config.toml
num_hidden_layers = 8
hidden_size = 160
num_attention_heads = 2
num_key_value_heads = 2
head_dim = 64
intermediate_size = 448
vocab_size = 8192
hidden_act = "swiglu"
norm = "rmsnorm"
norm_place = "pre"
norm_eps = 1e-06
positions = "rope"
rope_theta = 10000.0
rope_fraction = 0.5
qk_norm = true
attn_scale = 0.125
bias = "none"
tie_word_embeddings = true
parallel_block = false
extras = ["a smear gate", "capped logits"]
init = "uniform"
init_std_qkv = 0.0453
init_std_o = 0.0
init_std_up = 0.0453
init_std_down = 0.0
optimizer = "muon"
learning_rate = 0.00764
beta1 = 0.9
weight_decay = 0.0086
lr_head = 0.0128
max_grad_norm = 1.0
warmup_steps = 83
schedule = "wsd"
decay_fraction = 0.891
decay_shape = "linear"
final_lr_fraction = 0.0
batch_tokens = 32768
max_seq_len = 256
doc_mask = true
train_tokens = 247000000
max_steps = 7538
dataset = "wikipedia_en"
Each number is 500 + 25 x the weight over its row's rms, rounded and kept within 0 to 999. Layers, rows and columns count from 0. Numbers have three digits each. The size before them is the row's rms in percent of the matrix's.

# layer 4 attention output (transposed), 128x160, rms 0.093, rows 7-63, columns 0-79
106:496462485513496501484552534520498507473504498515491479459514462481489510477486465520482487502521470600473518509491507542487491510534463469499549483486484479504541518487499464482498487509522498543527474538501489463489462496467494514507525470
096:551503509474511481483513540495512490520448513535484495516470492448545503498509571479488511458543531458505473491499532511513496486447471548567488499485496523494465517489505521516559483542515489485465513525512501505528462516466481510517503518
099:491475493500510496496506502478496530492509510542513511552531496535515510517486487518504519512487531480458495495506502524490547540533523509520502501507488480557450470491516478472527457509518535473470507460521490433497458492529461517480493490
105:526483504474498489493527519532528483495484513448545503446503486503502517481477505523500505436520519466522501457502493512497489435525479500518503519520483503533458451495514427482519482523514483501477533497529501493491531502489494500483533491
102:504463505455483511501484468510491501528533495509571494501500508512492474507475570490475493529450534512495503473490478504501478460507496559537541517514541502500509481508523509478521490490521521464491487525538495487507487565525478524513443517
099:515493485514517514472506503544484519458487502515510484493471480463503545504473503515497491462534462522476497483516523520528471520508472485457463465499493513514501480510548487506509490488509460490522506494511497491485463516456497509524492479
100:511539555504552471469513503544530496485493481525484479529475482506486496500508527504491478482490509469496508507540473498529470524500525455439489473541491503534514490512557513520529478455478511489466497524511516530488519495516445496485483490
108:498514543483533510483491526573507503493520499514493481454480478506480451482513496486497476513510483510530469533505517478468491516496479492531467454516530490495531528524511480518516522541501517507476480520488496562475502479494486458501509488
110:506474495519535531521508516466504509465504483487509466498503545501523504494530519484507534467529536552473484481483530466512499499484525507543480490458512520491507520446525514480541551491500500545494462494505513536507509505486524533515457521
097:503535515516490468530507524512471476515541528479561508483466498514489476456482488500456511499497545510512514488499521487472483493502493507461449549499457526531491497536496498506508540522504500493535491538520507493528477473516532523489496525
097:488498479526501521483510518501495523500539476503472484513465505496472539508476508556533506533476520503491529463506535497512489502466443421495473525500482499540485468503495479501492490462518475471541494525528478459440515547502527524470477453
096:473467492469470492551460507504504516472497508496487536522485453493507501520447516494491484543508514493511468514492457501498533537523481481481461474531513532462496506491442488516527487466510477512469568447511495480488458490479478527503495467
109:557429490508510535510476524453494499489532497500469493531498527513527508483533539510503476538500510503521497439482463508452451524498465485522492534502516506512496490475458529508515522523461463519483482513438527501491497480531494492523491549
093:492455486521474505437473458526542511511503511494506496507489451538563505476488499496478512519496521535497495497473516484551505477503508466543468479483491472478511494510520461518494525482501510497512497482533501491507510514455532499483492505
105:542496477523491485503491507478515501462482530471479487456530518464508525492477512522501487497476532478526470514480503481449479483450497521509499452470499537509473476497504486486505528551500553506504533471477476452522465489488485529484508489
106:518524522495486503471485476466509496498458515466500528481497476493518484508500525490554508498496499466533508507455449468438492452531503552524582511489521513522524508546471474505494492505504480505524522539526522494488494496492497470514546490
100:528483519449464499502490434556470503491491505493528551491525521508529469510531528552504494468498508517502487470488480528472505443519439482471491498496503473495482555482492475494488526535490462491519489486505515480519498508489517487521529497
097:469548486516498517490452504512464475462521501516477516519467489472472479472442487527517535476507492458485544475505454454482523447527443524504496475504477525531502492470478548470521513489506515542525464523490507512501481490529501480480514525
098:542506524544515503501509508494531517505570512521509461469517532495523498475494498469472487500472533470502527513565480517507461515507528481502454512530523475491515504496525438509549513520483490503478533546566547490541480470475528528464509501
091:527481465497528478432503482504532477470490554507545472506511489529480490518505496505499538469463498525471507519499505508451509496487481456547535472519508488514497502442503510544528498511481533479463456528531528538529485478517497495530476502
109:499510512514493485486478531495472433499461469524500463476521502526452474508503498480558498496528477574475475511488491502495511539462450519497460543466483468507552514493575512484503527563489471516515514542488508517501476468520517492484508511
097:484515478489466470502497481530515520524558488501492522470477519518463540486528499526483546485501475502448438497502478472497473464483565534490554488473475479506480496462495525475484504466489489499470540496489508511494499540507465504491471511
101:507487466525472477510525511522496477519479480527530440490460493527502514527503496476515503492525485532493505501529488529470488456530484509553536502476547461498455469489464502478494476485510503459487504458502535462475486461516508523501502477
102:507478504545531482541511482524480531514496488548494469538544498496554503493501544511492510515480465460504517522504468477509480498506529475505534491520502493517509551493512504537499503520485495507487465497526513489486448461564507443501512473
101:455503491532499495478483459540464539492526486497538520497524517492454538483471502508497495514540508454491529499499529511498499482495501461535559471489533475457486522505544503491490526489537465483505528474454517511464524488491506513520508475
112:457508458504532512482527502534510478517525490443529498522497529493522455487472517502490503500454517570547502523489484536477532463525528534528502545494509494502511511509494547510497515519463494538461488475499506538482529494485490464515507498
100:511496544523511456545538495504477542541489530511514548504511484500489506514501522465488516487519501543480474471548490475549477489496506516506451468509501497505487537523508489470482466535513527464537532516507455480500500509499518503537527525
102:526458474540525468493484559518513471530495546442516527479525474536481512502520503503474543530512515472495546500503488524476537439484498499474559487532443518544488486488475504476524483512523486503529504480517506529523530524480511498502504490
095:443523485531507470482542451526505454496490507467515502484485472497517508490493530506475548501492518517470509526493500475441499500498502530465500495530532487499480525499495490503528521508495522473478512507513537506479534509489532500576517537
107:505489483547483508499515519522498527511558556562526475505513485531508524497471514505500489467494489498472521514501462472537495532516525456490535508478498498568466510501521479483530469535475491487471549519518500526483509507534537509501498529
096:499490456485503526519551502537520539479476541504523481480520511492523505477477518504525511511528491451466539459541517493485497514522500489493482499493474474479517517580533506487505508462511502494511513503511513472510535487535480497532531485
095:508504477562490502523496539505469453509523503490494529544509454471475468532512514464503466522503509468548472518499497527489546553501522518501500512489539519505557531488502495479526544504478489482467541455477494469493499457525483533470500502
107:522473494514534515500488490544530482513526510481505476513537505497546479512496494496499484508493515514501507504504468505505547538526531497489442487521548465526462442477520519456481505494538523504496484454460490537526514470535503504485524514
105:538483535494528524519503483475472498518486535513561504523481518517469477515488541537502498461492507533484493521487473462551502530484493451461469477458496486527485506470516515464513554487488512499528497502511533508499531527481514481496484487
093:516526508502491492486504482477515542515449471490506479532464524533479503516482501463490476496463507501478524522525534495510534457496513476516426461460552516492498489494532468478513502488479493497510498526529460523522522475495492494468518530
092:497509525512470478559517467528505485458499508525529555482522497535491463484537522523492548500469519440434483487504525507488497559528459482511477490493518511488492506515474497485454529523440471544469541487465489497500495494437533517523490517
106:514531518516537521486501510538503494502533492526519485515533465534483490511502496528462530493495496400483528495473541534537505489494503514477542510477499505534514460478534493513499541544503493469501511538479477464480494509543487532502511503
102:459479526430478497480470480530499494480465504526514457504501529481494535485473489504511527491479500516491527468451515494433519544510510531494522504485477473508526488484490530480533482553495486526497517478499484481490473506510491526490483475
092:530500466487500486472483488507526535469507461479466496471535528485489559491485495488528510488541501456495494543501524499526516477450479517479497484532540515493553493508513523473524486494538513510480487482510489478516462531541541459509521499
101:522523468501498518468487491511494476490496515543484484505522519482543521514526472564520485559499459525496502478496548530492491564500474498506525497515486465496497483472522528476517490537489464538493423538492524550497491452493528537513494465
106:507501492529478449483489489474474545527514499477509483498549503529520478545478475502487530499493465480477516510507519491496508467493507469540501513490499531460459531515491501509464542493475503504457486528422473505502506513504525534528489465
102:488532493515553484477463513511476517508503494536508470527483497477490484477503502452497503505470511496504463484476478449473518475488546459460590492494495497485470494465472503459511496520459491506547494495533499464500574488502499522456527524
095:477472468517504464490523492512482508468501472499479455515488543514555451526501502504527497510515479494503496530519524507459542491533506492481518466482514525515500472515507499486530459513517563511530489513529473490516490468536499545493509488
104:521499491494494489469488543523499525495528532536507496512491470527470492472498516495533488494490495506459494488526557486524497497500507510474540511490474510506468514469498473507487521542478537498514519480497519547477458521515517502510492547
106:525472520463480522501547533532498500484506517506511486510539483484478484480543487494466493512511510550499497513442518496486523468529491481471506528509487508496467447553487515504505495467467493491542560494474557473469482463500541560513497526
102:562480491482558478518464510520507490514542512523496483478501481511531498462515518466506471488534459506454490453510489487562493514513502507488476516535488486503523505526478470472540541512453505493490507491535529516460512512484517491532454505
113:504500537538507518518492509449462562504555490483512514516478523452526560493472495526502515489475524507489510467532492533524506488490466489492457524465515507509511483514473507501500473522478506523513528508522536487485484524456489487485492470
103:539492482538456506470489498522494517504481511473491504497488466453472490472472457528539509477503486551467519498511485532544491458476491494535504587445480501536515482533536469462486478531512523502441524511426500493492519488474506552503500500
099:529484505478481532517511529568504487480442484512524515495500530493500482487521454457499479534544531494506537513512519552522488475502467494486553474479493478504465461493515489541553512516492507509501525463495521499479510528528497515534482485
099:468450509514474472506489483476476493482510556533501524486505543502463507481495520558507539518501528480507475562506536492477529499551516489516548516500457470496507504482529495468516500477446527473496534511483520481537507543502471433511508514
100:475476514525518508560465548550521499501423486517455489538485520519480486507466448476503497441519479527513517534517479504453494519508521506501539548504455532468513490511491428513495470472489542537501494519482469481487497459488511441527504487
093:449445511494487475469497483482518496543458480480491480500520489494458462501516501503487487489482482472494494503512530525490517495512504517488539535524471460473465530520529445507499482492480519507538468521518477503500447483483500522500508518
098:446559523506514479497483503476460537500465516516524493462512514527479515489500541507522505468518489522528531513533471508448506497453469507515466460520478471516543472513464498519478501544505479509491488489478474493519524478530499491481496499
098:443491477477506514511562511516505480488453526544488506501484517478500490506475538477513562494519481554513502460529490469468533490510491534469555496487506509462483485501459520482475525485478502517496469503467512519474529505499504483510537501
099:458508485507495508475452514505524483516497466467502550491527513493484497528487529500541531492469484530518512484477519465472491517547503518501544509507456494471490524534480515507493485483503507480494539522486527528514487560474480512500489552
097:520503449503494456505519505493466493477543464561483511490519502504491486514496492487494467520509505506524482493470541531456519495492522484529483526506503510491490479504488477509545509501526551514510547481564499500451457474521516455521510524
097:545489469493535465513533508499523535490521493514486463465510492485495523454496538488481489509493501430523504516509498525501500486528503564510438529482443494509461510499519469490483507481523547536501476505517503478544516461499492512499476520
# layer 4 attention value, 128x160, rms 0.087, rows 8-63, columns 0-79
099:490458505511527533549546508430495500481487532509481504485492483527471508460492511522506521595515485479488503501542512452532512471477527482458499512475494472485536504500486498476503532440515503471462482548484499486506463514517487511492455479
099:461482508534513507535472509523498482511436543514559477512448530520474489515491513506531522454488464457508493510500503514479523481492455486538475488523513522522489500534538479483536469498494496529445545473446474489470515518482467495518511489
104:534521506487562507505450507477511459452523483525465523432486500485481521520519520475459524511505532490516503549543483489476530482489482531491487470526530515478507479471488472494477483506443501480523504530483498498497499501435458503481505480
097:560481517483526507503480508466484494534526453548527520506459472510517516535508567491483490524485536511541496497505496467478490499503462516512502471487520493436483483509514500540505530446479474495472524502477474461536501527498495467531506526
098:528479517486526543500501477485501526485440505447531497488520493482529487473513520518489469496526501468488490497476498543506502496512482502526481517499522506508484483483537446486489517480463515501518518518506500500524479490533512487512492470
100:524527505529543475497494560461489505530488454505521481482476520496508507511441506498494506478485508541487480492439495475530517440475493519548491504527514485509521551474498509521517478485514478487505513465495497493463545499487522474490503511
108:567498548521530493551526538482491492491498531526494457504528499531543461477505474523505491491497508538483520496478520480453524473499546491504487529487480526481503506482482522536503479540476509509549482528478503459474485482555497473492506521
110:499461490509494505505551504522503509489470487535541453499527490500540490488491521519455506522492514573512470454523495455541507482482465492477490468510509513505499516527484453487461491535465505480503452530520543516516477469487511509498515488
098:539481533515496477535534518514490488514523511500515528506503492513521504500457509455492516530563513523531514496456458480459500496538527537495476453544482504545511462480503486521485520496532456515490541490524512517511531510498486532509527496
099:530512462498534526508480546486473535504528480475521510535470509492478508521450513479536526532490465483452508488540506515469521533514507490509491489498515526466493474462516520508475470484494523512464498528489506486526489480536513527489520482
098:488496469496492518506478443478516496501498513477478506523476497515542487511507487486502508484498422489506479505469525511496469531483501540476491483472516527477496502557456503533509486508563514536531495469539484489514493500476482475538460502
105:523475516535499499514552492531486524502534514569478529512501502526503500481529480521506503503495530470504484538508476472489483493491491507565481534506534524506480474479500465463485459499470474492467463460533493506548509514484493515530515542
098:504524474537515514513454513474495510497511472504519545482525486490518483528515549519452546519499533524477526477514513504511592503474545501514503526484494508518514519478521493491518556466551472553535541476509519518511474554528523535495500490
104:505477477468503497515507481513525484482542494499467480526546508512464487474494485500509508537519500489495466538499527514454503487512472438518518486499540532545500486506485518490511502515526520515500516566512554490462461479517484543499506503
104:467512528507487482488472521501476517496522473493511530497503526493517477504484503502491540483518513470538507492541504540522465490443493496471521502436461531513466512470473531507501495506523506471491505527485487473500479515464415469444474483
101:481498521488535508474477461497521504490523521486477476463509497484497542513502515478514522530480475562517535513500490525523507495556533518512522511518509523494526486512509510519515470513495461509501512502433457492515452522474504547497500482
092:507499494495498457506513503513519533508482470494491451508483505548519535474489491510485493523514477494539444508489491551492494477515445504522503483502472528485501464470465454534502471494469505506532512519484507516526521459489478462535533483
101:523510494506474524534505538523477510509530496495512475519518489460487472485503487490513495512501524500439534465455485482482521499517506492534482544479494503533506499537453468487514502529531471555479465487451482501513448524491513535524527490
085:508520518570526506503492506486479484510534479489462470476521528463503444465529517488483493523479516545520518491533474482543515487481464529535524518490504516468529524549512504487519520502446511483485496514497497483470508509483494502523559513
111:498492515469492513466543495525469494517500491488505489543500487461535516499488444504522527480467492523520508447500515491451463501501497485482515532532528500513533498534470476452512503531462555488506504520477540491469493491549508508477482500
097:521555502481513497522480511453493579500450454518486491502439527496481527499512528503485505486490505456527521514504532492497502518492506509574486476474497491481495465498498540464515543505483501452550498530478476518512470486474512487473519504
103:465522514496503483499512483493443466502522513486494503540498479473473453490501547512510518487450474538496536517484503490490534456491531489494500482528524483557455488523511506450481524531477519505494485527502472465525505476520502528461513512
107:521465509503494508526501468556526485485489475503544492486455477510538462504452502467489469499517536477509510489464483510531512475504506477516503495512482472474510520471477495497523534494495463541483465516522495489488462500487533480485491491
102:470524511501524545526440475483503542465460521490514512514500470523526477491531489514513504465553488486488501513480501513531496492501518500524486490470505508532501532540530503568531472483512494467534514491460489521498488512544531512504486472
116:511490507500464506521529478554512458519548536542512481521491522455513531521497458536499499499517504517570483505526497517500517470494465489484525432503477473520520542487502480516536505500491494478498489543524478502477483517491507484474483493
094:524516511482495536534496542495484469482508521468564504465498541516480504466527465477473478494532494532531496518470477494486526511475478487482493513496483492533467512498491510480512535475513490505475478463488534499519496484524465468529482550
103:457532463544521516509505489488496505515519487485518535467507504537498529513491505480486526541522520508529521492522520542509508506476501551522512472502508494485519472550535491504511484474546512497530512492527493457525485551440485457491500478
092:501527515530494554517470521531501525434477508482486464470502525529490515537504504485459480478454498528546519474455489487538542518543532529467473508474455492491476504511505493496518516500528485507527483537487466510533543509503529515474517533
105:509506501490518492523479511510487539534515558503529482503491489521487484468471511491499494490520476569495508513479512501539537481455462547511492503581493524553463533481516471522516506500490505535506519477497500458506513461487488523533540536
098:517509500479505560512564507545564505503478499501503454515493514512495486497485514532489474515526513529470508483457483478482536521476482529507504507513471523523488505503482553481518506475519486475521544519509499524494494477481510539456433493
100:487521518510449452483501511522483552470503474514503532537507455519535510507500476520520501467486466482538496529483427482501489495489472495474485508521509490493507524539471547516479531485517501502509515469529475480474479483529507505475463482
105:530487514544470473475485462501497488489480512545522507522498495497552493535472531487525493466489528527506492519513485502518518486530420523497483532494510509517527511467540514533490476532478498535500478477534496506495458500450556478531496492
101:505522516517529497530478487532517505519545519485479502505475519521516534519475479512482518516456497562493490481535533471542512511524504490501495478551517500507531498542510525485469561494480518458519510468496483505507504547483493535475471484
094:479509483529564503507488480478486468498483489451514493492509488469510438488495529508536512464512491487475491482535522495478473538523495486497501517541504486560504533488536472487554510497489511523484454522471459509499531525478510484515495496
095:518500537520507510491479473499567524492501505482498488442519489493498567453502541526467484518521501545461476500499495474480484507475460509508499483499480515486465485523527522496497526479534502500489491510520513533486472524510518522490501517
101:493475493500552490497510507492486528511510538456505531491476504535483516499504519475512506475514503495506486528477489489548528532504460495521508457516482499481522486514510505502477504491467460517516509493482506507509481485496545501494526531
103:464474482472504519481513486491504502459475475494492489533505447531471501529527527559484528527498489483475527547501498536471492490489496471508500487486466544455537484510510474508521534454521502491482530478490522509551523515496501521523510471
089:496504492484531523516476469471501462507479499455487525469494503507545459470511487505484485542490489474498458499509489547518509515512491525500493509524497491486471494473539497511531488537501517468465526512490524472560494499508540465477520522
098:487478500497499464491542477473525485517488451539476453514516520505520491539524457506490518480497457495482501487493486539502541495481497492490490513488523465484520474507509466511512485532481466501491526465493481534502521515500555547473468513
102:532522466510455510398486478530495479486528495489466454482515512523493450487509475508515533499519506522522510545479519490509545492514519495509545494509462479506511524500499495499539485507492485491518468505467514538510536510512502512537536507
103:439509535463451448542456500527458471481471504515516499521461511472494498526501498503530491504503531487470503487503519472488501416488483498500529499541493455518540479515468493489528524516479531549516495504498463513511525496503511473491588535
100:507495489547473486473544466472522471509507477506468444509455489488539495523470504524523495494518459487497517525507496502488550492480505498452517511504491508495517513470529477534500497493449477540475506458520469497526453477549500500464504489
105:491457522520545525481475484488504510563438502466501524486503488488478532520497475456491509522521499510485498521535471495541472468474498498504490527511480482501458486466478490517454537480462513495535505468497488465500519532485530519500532538
102:527508565509497464511497504503480520494540492481486498467509516472456457542482513534511481507476486549519501505522477500510475485520531447520502492485502496524506486487451472541440490504484510480548517457544488509483511494561488553507509525
107:515491499496511541512498499515478510506477526502457511526526530471523490526538494465458495542516505500476558451537545513524496479509497470475501465562464492502504507512527538544477514520560432461534484478479535441548505506534512507486500493
108:472486507505458469512498501508484459493485496484542524521439503476469486472449492527537535537527503475483490504516480464504465494504443517469477507493524488512469461449523487492516483511502473496473498519483501453543483496482490519512450508
096:494468503465490498476493492507497494497446479497503497503498487476452503512491485507515513472510494556520529533537511496461489528438536500487541511457536474528486490495508480468485474526518523511510517505469523481504510478537525522498521517
107:531505483506504515507539524482505493489505539495454505512544513506515504478514500556483498517493466564469504512452523496512528466514515449464557471506498486508490479504513478541500536446509479521512514492487498475544476455510492525453479498
100:484528531517519477506477524505558538484507523504516489472512469493456506508500521482499552506509498477497481526494460466468502515501497506516523499511476490498462486521490529482566532473482494490512513461482486457476511439464487541517500475
102:482512457493484479531520504529490518481479461479533458462490484496453517492526490508517477482481482506488462515566505516491526476524520504492533477485503496479528501506460469506495500522473503510512467514528522486491511491550502492514490504
094:498462451489477499450505529474501506490465539473493524474518526501512473570495514498489535503510519487507481518525524513494473539514515492506515498457460518511454503494470531516483489533488545513489473505475487495547505553514517522476501485
098:494464543510526427522441467506481476523519503516496496509493500531446465477490510502521491528490471503527456524447547468455515517504534489469467520503488492445494540490525517467458524532496511484513502485513512534496504479501530448512490482
100:478518534492450507493513514501483495470495500481519431447516538469493531495520492510527475539468495508490482537496522519509494469520523463459501478520472508476463475466512446482454477485510540497539531483522528547513504487475491507486521507
099:526511494492487486495481494474493510514528476474528526465556470476482523527540473514501517500524503474504509478462526528478517486490521550532507445457434468480513489569513525470489521496530518478519533492463498493505486525473467526500468534
100:529487521518454462506500500491492482502503522489530501554469488459531450500485518522484472548455461495490482504519521502502530516492497511462501528531507562497485505534498506544477486490450509521490496533489531494444520531495526537518494560
090:510488482471477470488535494459502444479457477495502520478471550494512535490492561518473488522552523495524476481508495527495525506508530485523473536523546550531455506516525539516505520487468469527549488487475493512500471494459518521514509475
# layer 4 attention query, 128x160, rms 0.103, rows 64-93, columns 0-79
074:500485499487469511470476503520488458521445511488493465489532497481511485536483471487475487483522472473449479532494499544503510531459492519486529506482529486505496516524474517502535484468505491501434535456495469542483478465496502504512522483
065:514517493544542473502525515466532533521537501490535543502521483511495525494473516510505498492500484498503524486512476485494527479566520486493526507469470478520529471504486447495459499505519489496535482518528531483505477492475500515507494502
065:523498509503483513459456533524458476490466504497565464511510503511461514529498540510530518498543472473483497513503433483503496486458533497499497507452518549520489498495460503527481479494487496510471514502507477528485484517534440519455517457
077:487507514487513538504544512484516487526513488495483519520502495498522494490472517516480503536503488475489483520490535538522484454542533515508555511465543519453496484464495500475493491520525483530488510503480540502493480446430498506495497510
073:485489441513476477483514514535540490497500510528461488467537492485541493504491485459521451528500504522542518532509506510457476536560510503499475499532504458531500540525450490520512502495506519466544491514542470481481470482492499500482477495
085:551529513445517481522475482490485517505497490486552495538468488518496538512522510520485451501533465501514469489460488491524469518425496458455504494487493475469488531466528519514519513490507541505468503484493496495512516460493531504502493525
077:515509463481541488525494497481503537520513471476508480481509510468498484531505505553493524458511474566490501517496513571488505505495457462487466497484481495512510477518464479533481507503496453504519487485471551562526512483516492471483488472
073:481513495467476491588519498549510518528505470491480547530451533469472501498493524531485486492464492501500510522476478515475509504476530496493489457477465534497533460518489539497500492514542511490520537489486472480506485519522472489476498530
087:489490470456487482509501530523514490473466508488545501534510518502485539517540531484512543514491455514500514475472516528529536474475494502469551520487485488481484480491522527488484521528556472510425510542498449534487490512500512507471464536
108:518492503518455517506485507487476511524472482484453525528530543434503488521488489527517496500532516474506496485499487502496498525520560521433514497508519487501498484495452511508542484434477523568496529509452464502513511485533504520527489503
110:510487508493492489500484557543496455484467493527496474492460510445496526531528505521496498515514516494455455456488459524489511513456474517523511525491495453508503488474497506483481512487509516524503481484506456480504523507519507490520524464
104:485500532499502487481528492524455503499515469518531523463523548559472472521485468497517448494474521442480537475523505484496515512501526505504523474506511487530478506501485514535473523513548507500518468505520481557509560490479490525515525464
124:514486532498507512510480535466489486513523509496497467482476504515512465548500524457519489492497478485513523467508469516515485516451488477490543499522474539487494511520519494486455546470491501469510503495518475518511466461490511504471469441
098:520510541500539495542534517513468531499477491496499472483499482502470516495454506512552510552485475498536494492497525505494465534471484493463487497463517499525473524501487479499543501489520522428520521482520516549460454486518506504477523490
114:516481516474517488479510529514445465549496487477473568499478511448504458459517469536488507527512506516537497470474492523477499529497514495483529482568503548462531477482448482482497480489512475551542510531521443520482514505531511488513480502
130:517522513494482486451475528489495499482512529486454547538521437494481523498519526527476492497501513504523496520476517508483495512529546497503536534511469490513524476494501523543491528503550511469524506476533548480472438502466497522504485508
051:445495509514544488479499490478498472462494493481527473433481476569509530468515530504503523480522507531438512454497491497508527493536517486523541488488496519486504482516483472507495517481499496538464494518508510464504506541492528519501455463
064:526525471499546504538528480501493531556488501523468534476493526440497533494493452466494509468484525499530512523516531492484490523528505479478441489508482460502496537492502498517483514487560526470531515510512473464507528513504550474506524534
068:509477497563543520504482522448499479501552496495504482511514489514509487510525497498531528493517467525537533450547498483525528466533462479527552532449479531480481532451524436501465450476500500517468484562495516518517517503461541520522483503
110:486536489534510486464509539487533492496480485499472543455503485534495537471475518510496517465508514473464531483529525525502481522498505508492485470515519471486514516499497437494499514500518456492466480487504554448530488525511477496526519511
083:494515513467480545518546462544478535547511501498496474526527515434483477519529517485464499488490488498516490545499497549453517476469507493507447494474511552478495489517464513508492474476527496515496505481479451499469505514523487481520505503
068:505495450528506484529437548483537463532476482500474524515505481497496530461479495459464476516516467471508540520506438486537506468512529502524574538499537536485525542435499492506503503513505492513477512499485544490489461467486507472516478499
074:496507478497474485474501510528512490511554455530499530529506521519506517487505521543460488496509510506497549470453552530515469473460507447505523505484504531496454446498525484497485510496495524507515533478522535483471493529511518488465513516
067:521569525518514524520468537467501474521543517529504509502478495509473493488474494533500468510524471491517529488525486505536525474506503487489579524496522512515522491451511496489464490536509462532525510517469529515504504483521457486490494509
087:507469467512489487520482502482529504497533467463465481487514535518466548512474501487496545505523482523485508504512433496486458443537494558513531471481482490482530488474520484514441508509507457455504489522522533501531492470501544496499506525
087:497531496493486497486478480506554479488453482482486466521444531478531518511516482496538510491534474476550553523511519545509521497500426550485480552530461473516513514517478495497505496493507496483487465486499502499492540479473489506491471489
101:541497524500517493523451548512492519489497528476540503477479527458478470509509490497512548498501503424497473487535510486514518492482528546510455477491505478497544499525468484489532516504512491514535474494537480486556500504494467471508488463
122:497532500501474483510485487485488461521550508524521475482480447509450527460512547511499478468472528510464520504503506505502470455510530501507513531466491464475495475478474488512471464500526492513511504525510555508472473514507520479504493498
110:504485482479496522504487543514479462442477488487479470473475499513478566518496494502517487529491470452515538502501451512504491511506497521479451527514510537507503490526498517538510517457492508507482496481502498522526504505467460539468507491
120:462497515509516525487505506529516466495542503502504515499496481536520499498494434494457508537481539448533487447529502476523488535498499469486517488510485500495546508501485506471538525472497492492506498507497486511494486526509526523503487475
# layer 4 attention key, 128x160, rms 0.0915, rows 64-93, columns 0-79
084:541480456486503501477481499512464467483471473466527517505517509539512498484530536534468537499514514511501474503465477498528504466486509481499462484475501527511524505512541521488513557508462543495478472440497526533524523538492485440496441471
075:520512537521506450498495514507510487498531480537473501505508437475514478506501476478505468545467490509514502522555515468519572482531508489472539494520538497490527511493488508507479483504501547473503533519517489510501489505511522511520498509
068:532466527504446519510546526516451508484483516485510484479478560513518470509484511473495522498459537484494467508523503476483499568490522490526476520555507525458490482561514481515485523462510480487507498477488491466468479478471500512480510523
091:505482540542524492499522505499460511462524504525494533509523475512526479473469452504527473557448501517513495482546479466502558518550498468473532488542498493489489512481489513517494532465516506488495514493506474494524500497516559541520483501
074:510482415512497503511484509485471494502508506492536483489516499519500484469498482524500505510480498527445500477500546473522508502505516478519492457522495478507468492511472526541529507471485502554464502497492490516529497516563555519485524477
077:506509542494497515459526501516452521452476503503459549469515478525520505495467483510537471516509452534485476524516513473499497508503460496484542443445500492486491508490506509501476474549481519474501533498490476481515458466483512505468536518
108:520503479493527491490553508481524514465509490573515498499462445466469521497529473500466484504476507534489488482504544525522533481532508516443477500520488504556492496514530545502501539499474496507472524505490554519516488516510542531528493533
075:519514534469474508478513464481501490487520494516517563536465472495477485486508537497556460477453487506507495531473492476475532471506503510530486527477516494518512525471510497472534481525466496506485539479501492498523452532478504508521497513
082:483515468490529504483504491503509474468522542523508473507556489512463505461475531475553495522510497478540547457542499519443499510500506501510535560478470527512485518491484486499471541534539487539498479508492476536525501487509503481512519500
106:436493497499477469505499500537488519494488501490502513519523536492513489534458516488512523494482543546501499481468443463488500546481505533485481514474500511545526509486432497504515458494505499491501514527512490491514440484541453495500514482
098:540531519477459511487485525486497478479504526483486488486507524489511544500527531492472496450505512502488489459517462502459509475473555501547496448532485527485467490524517493468474524424520514526486507512513463505520568509486505492519489487
103:501485477475525460479509461472489487480476519462517423494475578520537489529482476490469483504495488486540529503502485490485526492516503507505546487466462459487545454502477482455521540513517504508520475500502480473517512472515535481445507500
100:529464507518510508488501487493496483501511538490511579512502518508552503478470546506503471484471504553476502516527494506492524529524499483494476469485497455423505510494501512470484522456492499468510460515492520485473498521523484551494525492
093:525520486481508483502487480474496502481505457519452511535488520473428516521480485486546513516513529470479528501485508542492524447517473484530476542520530522457498460535519476528522523461496509513529542501508515478483500523461520527480510498
118:513501470538511497521510523507474519490490533503452505504470483469529494494482489547505463510504490496524530493499479534499529523460468488504423520522457512477499500489497481469502506475499527534475471485486442502541522511520490465483469455
099:540510501477503485483488499504523465498513554440517564547522478498457500519552492552503545520482492471502499472489467472471527519479513478525506510526518487474512516503532511489534486528492519491578516499492518498500504515495512534491501478
079:533464523504487469491537523528551465530454492462518458511506529483529485581492516474473538499492503445484477524492528536476468530484505489514507534508482527527482485484463527495475517477514498496450491490503469491483465500498429485478509483
068:491521482494547515468520518476493532503517474556505514508493521488508511454524467493514465502511453509511542447522439503490504486501492509529519485494522491504500465467506493478509504486497499503471511526477515491522524477510488548460486497
078:470525514530507491525522493490515556530506519514460517523478483464452469496463515492546472535482515508485510542515525505510495518506481478497520492521496522523517541489444487541510501499513510490527508498532478445497487512492498536495556511
093:513535485506519518497522502497485505488523529512519495519460528487478536512490546506490508491539466460501543481442518535482492466475508489525511531485472484558510524436488507501518467480508501520473514512519459498526497529495448524490543487
103:487433461536471505462555546522481489466514504456497461465562492526529495529507505530502504490503511571490513498528493506515470527535540482485505503494478503495512503522488482500509430496476483522529514486504519502487442480515459495467512463
083:487506542540520485483475489524460494543489485502550496481528487510489542443482539493491527490512481487496526508521474522454510483502492520481563508458506539528478544472541483472480506482504510507507515484500501479520492509465515494485507525
091:497494481510514507492502548493513492494503506530478514510507487505516488465516499491523534502524502486526568491488521544515490521508491481452505494502501508506466451471515491526505478485512474472497492545494512489516504526476510510494487495
141:513508481482507491517463501501546467464495480558512484473497498508486483461523534524495555494528496469515549475497520505479477475519504519478566497483482528502486477495538463501478512533505471528524496508491507510542492472480440471493513557
096:550428515494461506494493490478500511515490508483481448484526559475494493517459491497505532495475487538471485477530501497503487474487481480499507479501519522492497471519505461533466505510508498481481513552461456465534461529479513485494514522
090:511529485496549501486434476530504463533474505494490481520514512534479524507489472487499521521491489544529559484461471495493545545463477533504502446506485473509496534509512464530492515466492522444454494488488507471505512515484496492472491508
095:486479455513522508501480555511504508484566554544478527485490525490470476483521485530533499500512518514505519493494535525505485472476578491519504524518477488520523511482511474451495487528493459572496524525532481492502478505512460488476514514
113:513496476494475485560476512502516472508506480535508469441491517473487471430520501552504552501531530521513482516518451499522502482487520507509535498494479512457510454506490467447472495503511518525501493515480537498490517503544496492470522527
109:549482461490500469514504476491477485526430497495523497502509477464465508522488493521500529486536461397511514484487452496490482510498470539499547525525516537533482494499494482528496495509526503495502501529476504507495467531517494506509504507
110:503491523453556539533479555522516481536507486507458513487488479501533455517538544486466474486443478491477481476483520457526499500501472472460498465491470514522452470501534519508443505513464488516494468513531535548512509529496486508519511513